From a checkpoint of a small transformer trained on Wikipedia.
Size: 8 layers, width 896, vocabulary 48309, 164M parameters.
Architecture: RMSNorm before each block, rotary positions, embeddings untied during training, normalized queries and keys, local attention windows, gated attention, a norm on each head, capped logits.
Each number is 128 + 32 x the weight over its row's rms, rounded and kept within 0 to 255. Layers, rows and columns count from 0. The size above them is the row's rms in percent of the matrix's.

# layer 5 MLP up, 3584x896, rms 0.028, rows 2086-2141, columns 336-391
size [103 101 105  99  95  98 101  96  86  97 102  99 100  99  99 104  98 103 101 102  99 102 100  98  93  97  93  97 105 110  91  93  99  97  97 103 101  95 101  96  99  96 105  99 101  94 102  99 100 100  97 100 105 110  95  98]
[[143  74 103 152 109 139 165 142 117 123 167 169  86 103 118 167 102 129 122 122  67 138 110 140 185  86  30 153 146 109 108 157 124 156 131 175  95 135 129 148  84 138 114 150 152  80  89 157  69 124 129 141  81 138 111  76]
 [140 123 135 141 148 124 138 106 160 117  71 113 101 220 123 102 156 118 106 108 102 130 107 104  83 134 116 151 153 174  76 150 145 160 160 157  91 148 131 108 176 161  94 167 130 134 220 159 120 191 158 143 117 111  92 129]
 [138 103 142 159  75 135 148 102 161  80 116 145 111 138 114 132 162 210 162  84 164 134  57 165  63  53  59 113 114 113 177 100 162 129 111 216 114  89 142 126 151  96 160 155 108 116 165 128 122 135 100 152 141 119  91 147]
 [135  98 120 136  88 122 143 167  43 157 108  95 134 139 111  89 168 170 179  84 134 140 102 146 145  81 103 164 142 168 143 164 180 121  65  85 170 149 159 129 174  63 148 122 128 122 125 190 136 152 200 138 249 142  63 102]
 [135 125 176 180 162 152 165 126 123 103 131 206 133 172 120 156 143 142 149 111 153 171  63 138 147 110  96 103 146 103 146 131 116 148 143 113  95 143 156 138 127 132 129 183  83  59 154 168 126 186 136 117 126 133 103  76]
 [111 114 115 143 140 162 104 142 115  64 147  79 144 163 110 172 114 120 113 141 104 114 161 146  73 146 146 114 188 215 148 186 104 171 132 159 101 134 115 131 108 130 102 113 189  99 114 121 127 141 107 185 129 111 156 125]
 [178  97 162 128  80 127 193  99 146 146 117 168  91 138 101 141 140 127 141 171 107 156  89 122 125 157 140 114 126 149 109 157 126  81 128 141 141 153 142 131 131 122 115 154 126 172 135  96 100 116 115 182 135 108 119  88]
 [153 158 188  96  99 176 138 168 106 168  66 181 162 144 116 139 159 135  68 167 125 167 144 109 136 113 115 119 163 158 105 144 128 131  55  93 125 110 127 108  69  88 136 123 147 123 152 145 139 118 180 115  94 167 161  65]
 [ 92 168 108 144  36  89 104 113  98 119 144  87 143 140 111  98 170 107 173 107  80 134 177 129 137  98 100  96 106 203 144 135 171  83  60 142 135 188 197 150 159 130 130 164 101 111 100 100 120 144 144 157  90 115 141  45]
 [183  92  93 120 125 138 164 155  93 163 131 108 153 116 154 125 136 110 184 161 124 170 112 126 109 109 164 197 149 127  52 182 101  96 148 119 152 158 140 164 123 156  23 144 141 127 138 183  84 170 149 157  57 105 158  58]
 [197 168 103 146 101 125  85 132 104 159 170 142 150 145 147 122 130 175  90 130 106  76 118 115  97 145  92 131 104 111 218 131 127 121 136 123 145 153 131 120 136  87 211 191  84 128  88 129 168 106 123 105 144 118 114 126]
 [ 89 119 123 166 111 184 155 158 144 161 147 113 122  74 110 106  93 150 115 143 165  86  92 139 110 142 106 162 111  87  94 126  83 134  29 186 152  97 189 163 108  81 135 142 133 169 145 138 131 110 111 123 163 125 141  94]
 [142 165 104 153 158 154  75 101 105 116 163  69 155 235 160 116  93 159 148 133 149 130 153  67 144 121  98 162  98 103  63 121 110 116  78 128 118 152 139 141 111 127  85  66 130  68  91 124  66 178 229 162 137 128  93 123]
 [ 82 127 108 151 115 143 165 134 126  74  90 121 227 159 165  98 172 101  85 173  96 157  73 180  77  69  89 175 170  94 217 136 124  98 161 193 115 161 124 207 111 110 135 131 149  64 105 148 119  82 170 141 130 179 109 108]
 [145 133 132 147 189 136 161 132 110 130 196 132 124 160  82  92 140 189  83 173 111 107 105 156 135 108  92 146 153 125 121 113 146  95 131 185 108  88 148  86  76 158 132 170  53 119 136 151 144  75 179 171 199  85 112  91]
 [103 116 125 119 141 134 188 159 106 155 153 152 187  79  76 110 128 162 111 117  86 156  22 124  66  67 118 230 142 100 123 115 112  88  83 125 113 112 180  64 145 150 130 128 172  66 116 148 139 100 174 153 133 162 137 101]
 [123 145 127 117  90 141 101 123 125  58 143  75  78 130 111 142  79 190 119 166 105 172  76  93  75 113  97  94 143  90 126 138 104 177 152  97  98  98 192 106 103 143 109 111 108 153 124 131 120 149 125 109  97 155 105 127]
 [117  95 153 169 111 134 149 147 161 116  75 113 136 118 133 101 126 168 151 137 105 145 134 161 178 125  86  57 125 116  91 142 115 150 163 124  69 111 154  84 123 128 180 134 128 146  93 144 169 139  66  95 185 124 121  84]
 [ 92  89  74 148 155 124 127 143 146 150 192 150 155 149 115  85 101 131 121 148 123 147 159  56 111 151  89 147  75 186  95 135 115  89 167 153  66 112 136 148  63 138 114 120 123 115 194 136 152 131 138 165  67 120 116  98]
 [194 131 140 137 131 122 113 129 114 167 128  83 117  90 125  77 138 147 172  73 117  97 121 125  69 107 132 132 147 115 151 124 123 147  83 112 125 139 151  74 137  44 152  80  98 129 146 126 116 118 108 131 143 104 132  81]
 [127 144 145  91 130 130 155 132 151 120 124  82 113 187 164 169 124 149  96 173 136 219 139 140 106 140 134 191 148  96 138 157  76 129 151 127 121 171 146 168 146 100   6 107 129 125 121 137 135 136  99 191 125 119 159 131]
 [168  90 149  90  80 133 126 128 138 136 172 130 147 132 104 152  95 120 153 143 191 169  92 101 142  69 141  88 196  95  99 203 184 104 164 180 150  96 127  90 125 124  79 145 147  90 142 180 113 146 126 152  85 147 131  75]
 [135 131 116 127 168 133 148 194 108 138 168 122 145  99 171 121 138 116 133  73  78 181 121 127  86  73 154 127 117  92 163 141  78 144 100 148 137 168 165 146  62 122  51 161  69  98 167 129 159 127 115 124  88 138 172 147]
 [ 93 224  52 104 112 109 195 145 110 128  99 225  77  90 148 166  85 143 112 130 112 124 143  82 125 125  91 142 119 116 128 124 117 147  75 144  68  90 181  79 113 110 114 113 151 116  87 139  80 106 168 140  99 188 149 124]
 [129 118 134 167 110 177 132 128 127 150 209 104 165 152 111 128  97 172  89 127 146 139 130 101  90 201  95 117  98 102 118 137 136 139 131 154 110  89 130  97 125 127 105 126 124  88 143 167 170  88 143 116 103 159 164 114]
 [135  88 137 116 157 108  93 106 143 124  97  43 213  71 178 109 113 155 151 103 171 127 161 175 140 127  68 139 120 163 128 104 157 108  93 112 155 105 105 117 163  98  95  85 144 164 143 126 138 133 104 122 114 117 132 148]
 [ 72  50 146 135 136 198 120 117 135 114  45  93 173 161 175 108  92 118 173 166 130 109 109 100 128 118 133  80 135 115 138  96 156 144 117 144  82 191 109 163 116 137 118 115 100  98 102 121  82 255 173 171 118 126 121 157]
 [165 120 128 159  91 122 169 174 100  98 161 144 170  97 108 144 124 126 172 162  70 167  53 129 101 104 132 181 104  66 144 131 128  90  80 151  82 111 136  59 119 113  86  72 145  78 162 144 148 127 133  95 169  84 135 176]
 [ 89 166 103 139 138 102 100 120 145  92 132 108 138 127 167 113 141 151 134 157 121 147 105 156 137  77 141 142 183 113 164 137 120 133 136 110 169  96 142 159 102 115  95 159 111 158 140 118 142 166  71 113  79 156 131 148]
 [136 102 116 153 159 159 168 102  95 188 136  95 113 110  73 181  79 123  93 129  79 161 117 142 112  89  85 155 164 104 141 234 142  96 100 192 146 118 157 149 101 160 124 112 128  32 207 144 117 122 161 121 178 150 136 149]
 [152 142 107 120  76 118 120 183 124 118 104 136  91 122 138 103 113 177 193 153 125  57 132 109 124 130 112 158 113  79 104  89 130 114 147 125 122 132 111 127  85 162 149 109 125 149 135 136 109 130  96 116 137 113 144 116]
 [193 187 138 145 188 118 116 106 136 118 126 139  94 109 170  90 146 153  87 108 119  74 111 146  48  58 182 140 106 153 169 102 212 146 163 150 109 111 107 133 150 119 134 153 136 127 110 156 188 153 116 175 159 144 113 121]
 [146 127  84 147 126 124 115 139 103 128 141  82  98 110 118 103  78 124 103 103 101 128 144 125 121 112  55 145 108 144 132 118 138 118  99 122 133 139 180 120 159 149 133 156 127 107 120 185 149 105 121 127 147 166 152 159]
 [129  59  97 114 159 203  93 175 122 166 182 195 158 158 108 107 153  73 159 115  63 144 133 122 114 124 199  97 140 150 147 122  77  75 137 156  92 131  76 152  83 117 113 162 108 127 172 134  98 134 136 110  85 122 167 145]
 [149 143 130 142 114 147 123 143  82 143 197 110 151 160 144 142  74 104  71 134 135 119 112 106 151  86 144 106 144  94 151 115 144 143 143  95  95  90 123 120 132  93 171 171  72 131 139 134 142 184 217  61 125 142 133 144]
 [174 132 126 130 123 113  99 128 126 161  92 121 154 153 168 111 139 117  82 127 126 121 126 184 134 175 140  96 112 182 125 163  97  79 104 157  74 160 118 133 167 108 157 151 101 140 154 143 160 128 142 148 104  65  79 127]
 [161 119 135 141 107 108 175 103 128 107 147 149 119 179 117 124 109 175 122 102 137  68 103 123 155 169 120 171 165 132 177 146 146  88 161 120 159 106 145  62  55 139 120 100 121 121 146 159 128 126 154 156 121 150 112  93]
 [121  57  89 121 122 134 113 170  91 149 144 126 107 150 144  97 122 154 135 153 106 166 127  94  63  57 133 115 137  58 195  89 156 126 138 124 116 116  82 149 134 138  49 145 108 116 149 148 133 122  87 226  97  67 127 162]
 [149  97 125 114 188 162 141 144  45 133  94 178 122 157 130 104 169 110  90  56 129 139 159 114  64  95 133  73 130 128 152 152 160 129 133  71 125 117 148 117 110  69  95 109  95 169  94 156 145 136  88 165 125  76 110 177]
 [129 155  99 161  89 108 135 156 133 124 139 143 189 137 126 111 149 153 110 133  89 177  56 101  96 136 101 125 129  74 131  99  79 170  86 122 121 121 113  96 145 168 108 160 122 137 113 127 119 129 146 141 130 136  83 122]
 [195 148 110 125  88 136 197 185  50 184 180 117 113 125 201 158 126 161 136  87 134 126 151 168 126 142 115 172 119 193  93 111 109 144 166  58 107 159 126 126 101 128 108 122 126 109 139 159 185 125 124  96 124 117 148 129]
 [ 85  78 112 169 138 105 140 140 108 186 101 155 141 143 177 116  89 134 114 134 132 156 119 101 135  82 149 152 132  71 152 149  84 143 108  80 140 135 145  72 116 126  63 129 165 131 135 186  63 161  93 163 124 138 112 127]
 [151 137 123 146 153 145 184 135 113 108 145  82 185 143 143 145  75 151 134 123 103 125 125 104  95 125 130  59 112 148 115 136 112 114 136 166  97 139 200 120 149 134 180 113 119  95 133 167 184 129 127  74 130 140 110 131]
 [126 148 133 122 128 152 142 126 104  98 137 138 171 244 156  59 177 147 154 100  83 127  57  60 120 147 176 173 153 167 173 111  75 124 145 147  85 161 128 169 123 104 127  95 114 108 123 105 167 183 115 169 138 125  88 128]
 [126 165 121 154  93 147  55 137 169 104 130 104 173 171 130  93 131 128 111 140  81 134  56 130  94 143 131 157  52 199 151 162 190 137 186  79 120 102 161 139  76 131 121 182 154 143 125 127 130  87 167 155 116 140 131 143]
 [120 138 168 153 109 131 170  89 126 139 100  98 207 143 245  89 153 125 140 165  89 109 148 106 102 118  89 101 168 111 101 149  35 113 127 140 107  82  98 189  98 108 165 183 115 109 130 110 146 151  76 122 138 160 117 157]
 [180  76  83 141 148 139 131 164  98 141  92 105  77  96 142  98 134 242 127 127 106 126  98 160 159 105  57 122 123 136  96 107 225 131 154 231 130 120 216  93  79 132 103 207 122 105 141 117 141 121 120 203 113 138  87 134]
 [162 183 130 134 120 145  94 111 156  82 116 171 161 144 153 122 106 143  99 123  98 129 112 131 117  97 138 121 137 176 122 137  91 123 139 175 150 140 153  73 153 131 138 123 129 149 131 163 125 132 121  89 106  98 116 140]
 [ 74 114 117 164 100 133 134 153 108 143 144  52 161 187 181 144 174 143 117 128 137 129  83 225 146 122  54 128 126  58 126 100  46 204 136 133  89 149 156 148 127 131 153 134 110 154 147  96 115 151 142 163 116  87 141  85]
 [190 106 116 145 164  87 161 134 191 154 108 127 100 167  92 112 114 164 120 117 143 120  85 102 142 147 114 126 109 127 159  97 110 157 142 141 185  79 107  75 127 125 110 158 131 112 132 154  87 145 181 147 166 142 145 153]
 [145 107 125 152  82 137 132 118  64 125 148 197 130 171 134 103 103 141 124 142  93 101  61  47 144 132  89 142 154  66  76 138 113 151 140 150 109 202 120 131 130 141 130 199 138 137  81 148 123 119 160 121 153 136  87  97]
 [106 116  80 110 135 182 147 167 108 162 155 112  96 156 112 147 115 141 118 182  90 109 102 111 180 114  97  98 166 178 136 162  86 107 162 113 101  95 143 172 112  84 147 167 149 137 163 148  66 172 125 151  51 127 112  94]
 [128  46 127 156  99 151 154  93 137 104 147  99 174  46  89 108 136 136  75 108 130 157 126  65 146 112 166 140 164 136 153 147 141 167 149 101 144  99 108 136 190 179 163 118 162  90 196 169  99 144 140 141 161 157 111 148]
 [152 101 103 107 128 101 199 197 145  99  71 115  80 119 136 122 139 122  65 199  98 124  31 155  72  95 109 132 171 132  70 202 104 156 103 157 106 120 149 109  63 186 125 145 104  61 163 148 127 114 124 134 121 181  47  93]
 [110 126 151  78 147 123 143  73 156 136  76 157 141 106 133 103 167 118  83 115  75  73 130  97 117  93  43 140 125 187 144 159 128 119 153 109 123  69 125 135 141  74 124  86 168 135 149 166  70 132 118 109 113 158  70 103]
 [112 102 115 111  91 151 123 185 129 147 134 131 139 128 136 134 169 149 180 126 114 106  82 148 103  59 108 113 183  90 171 127 122 113 163 150 183 179 109 161 117 108 102  87 164  95 127 149 116 184  89 135 161 181 141 132]]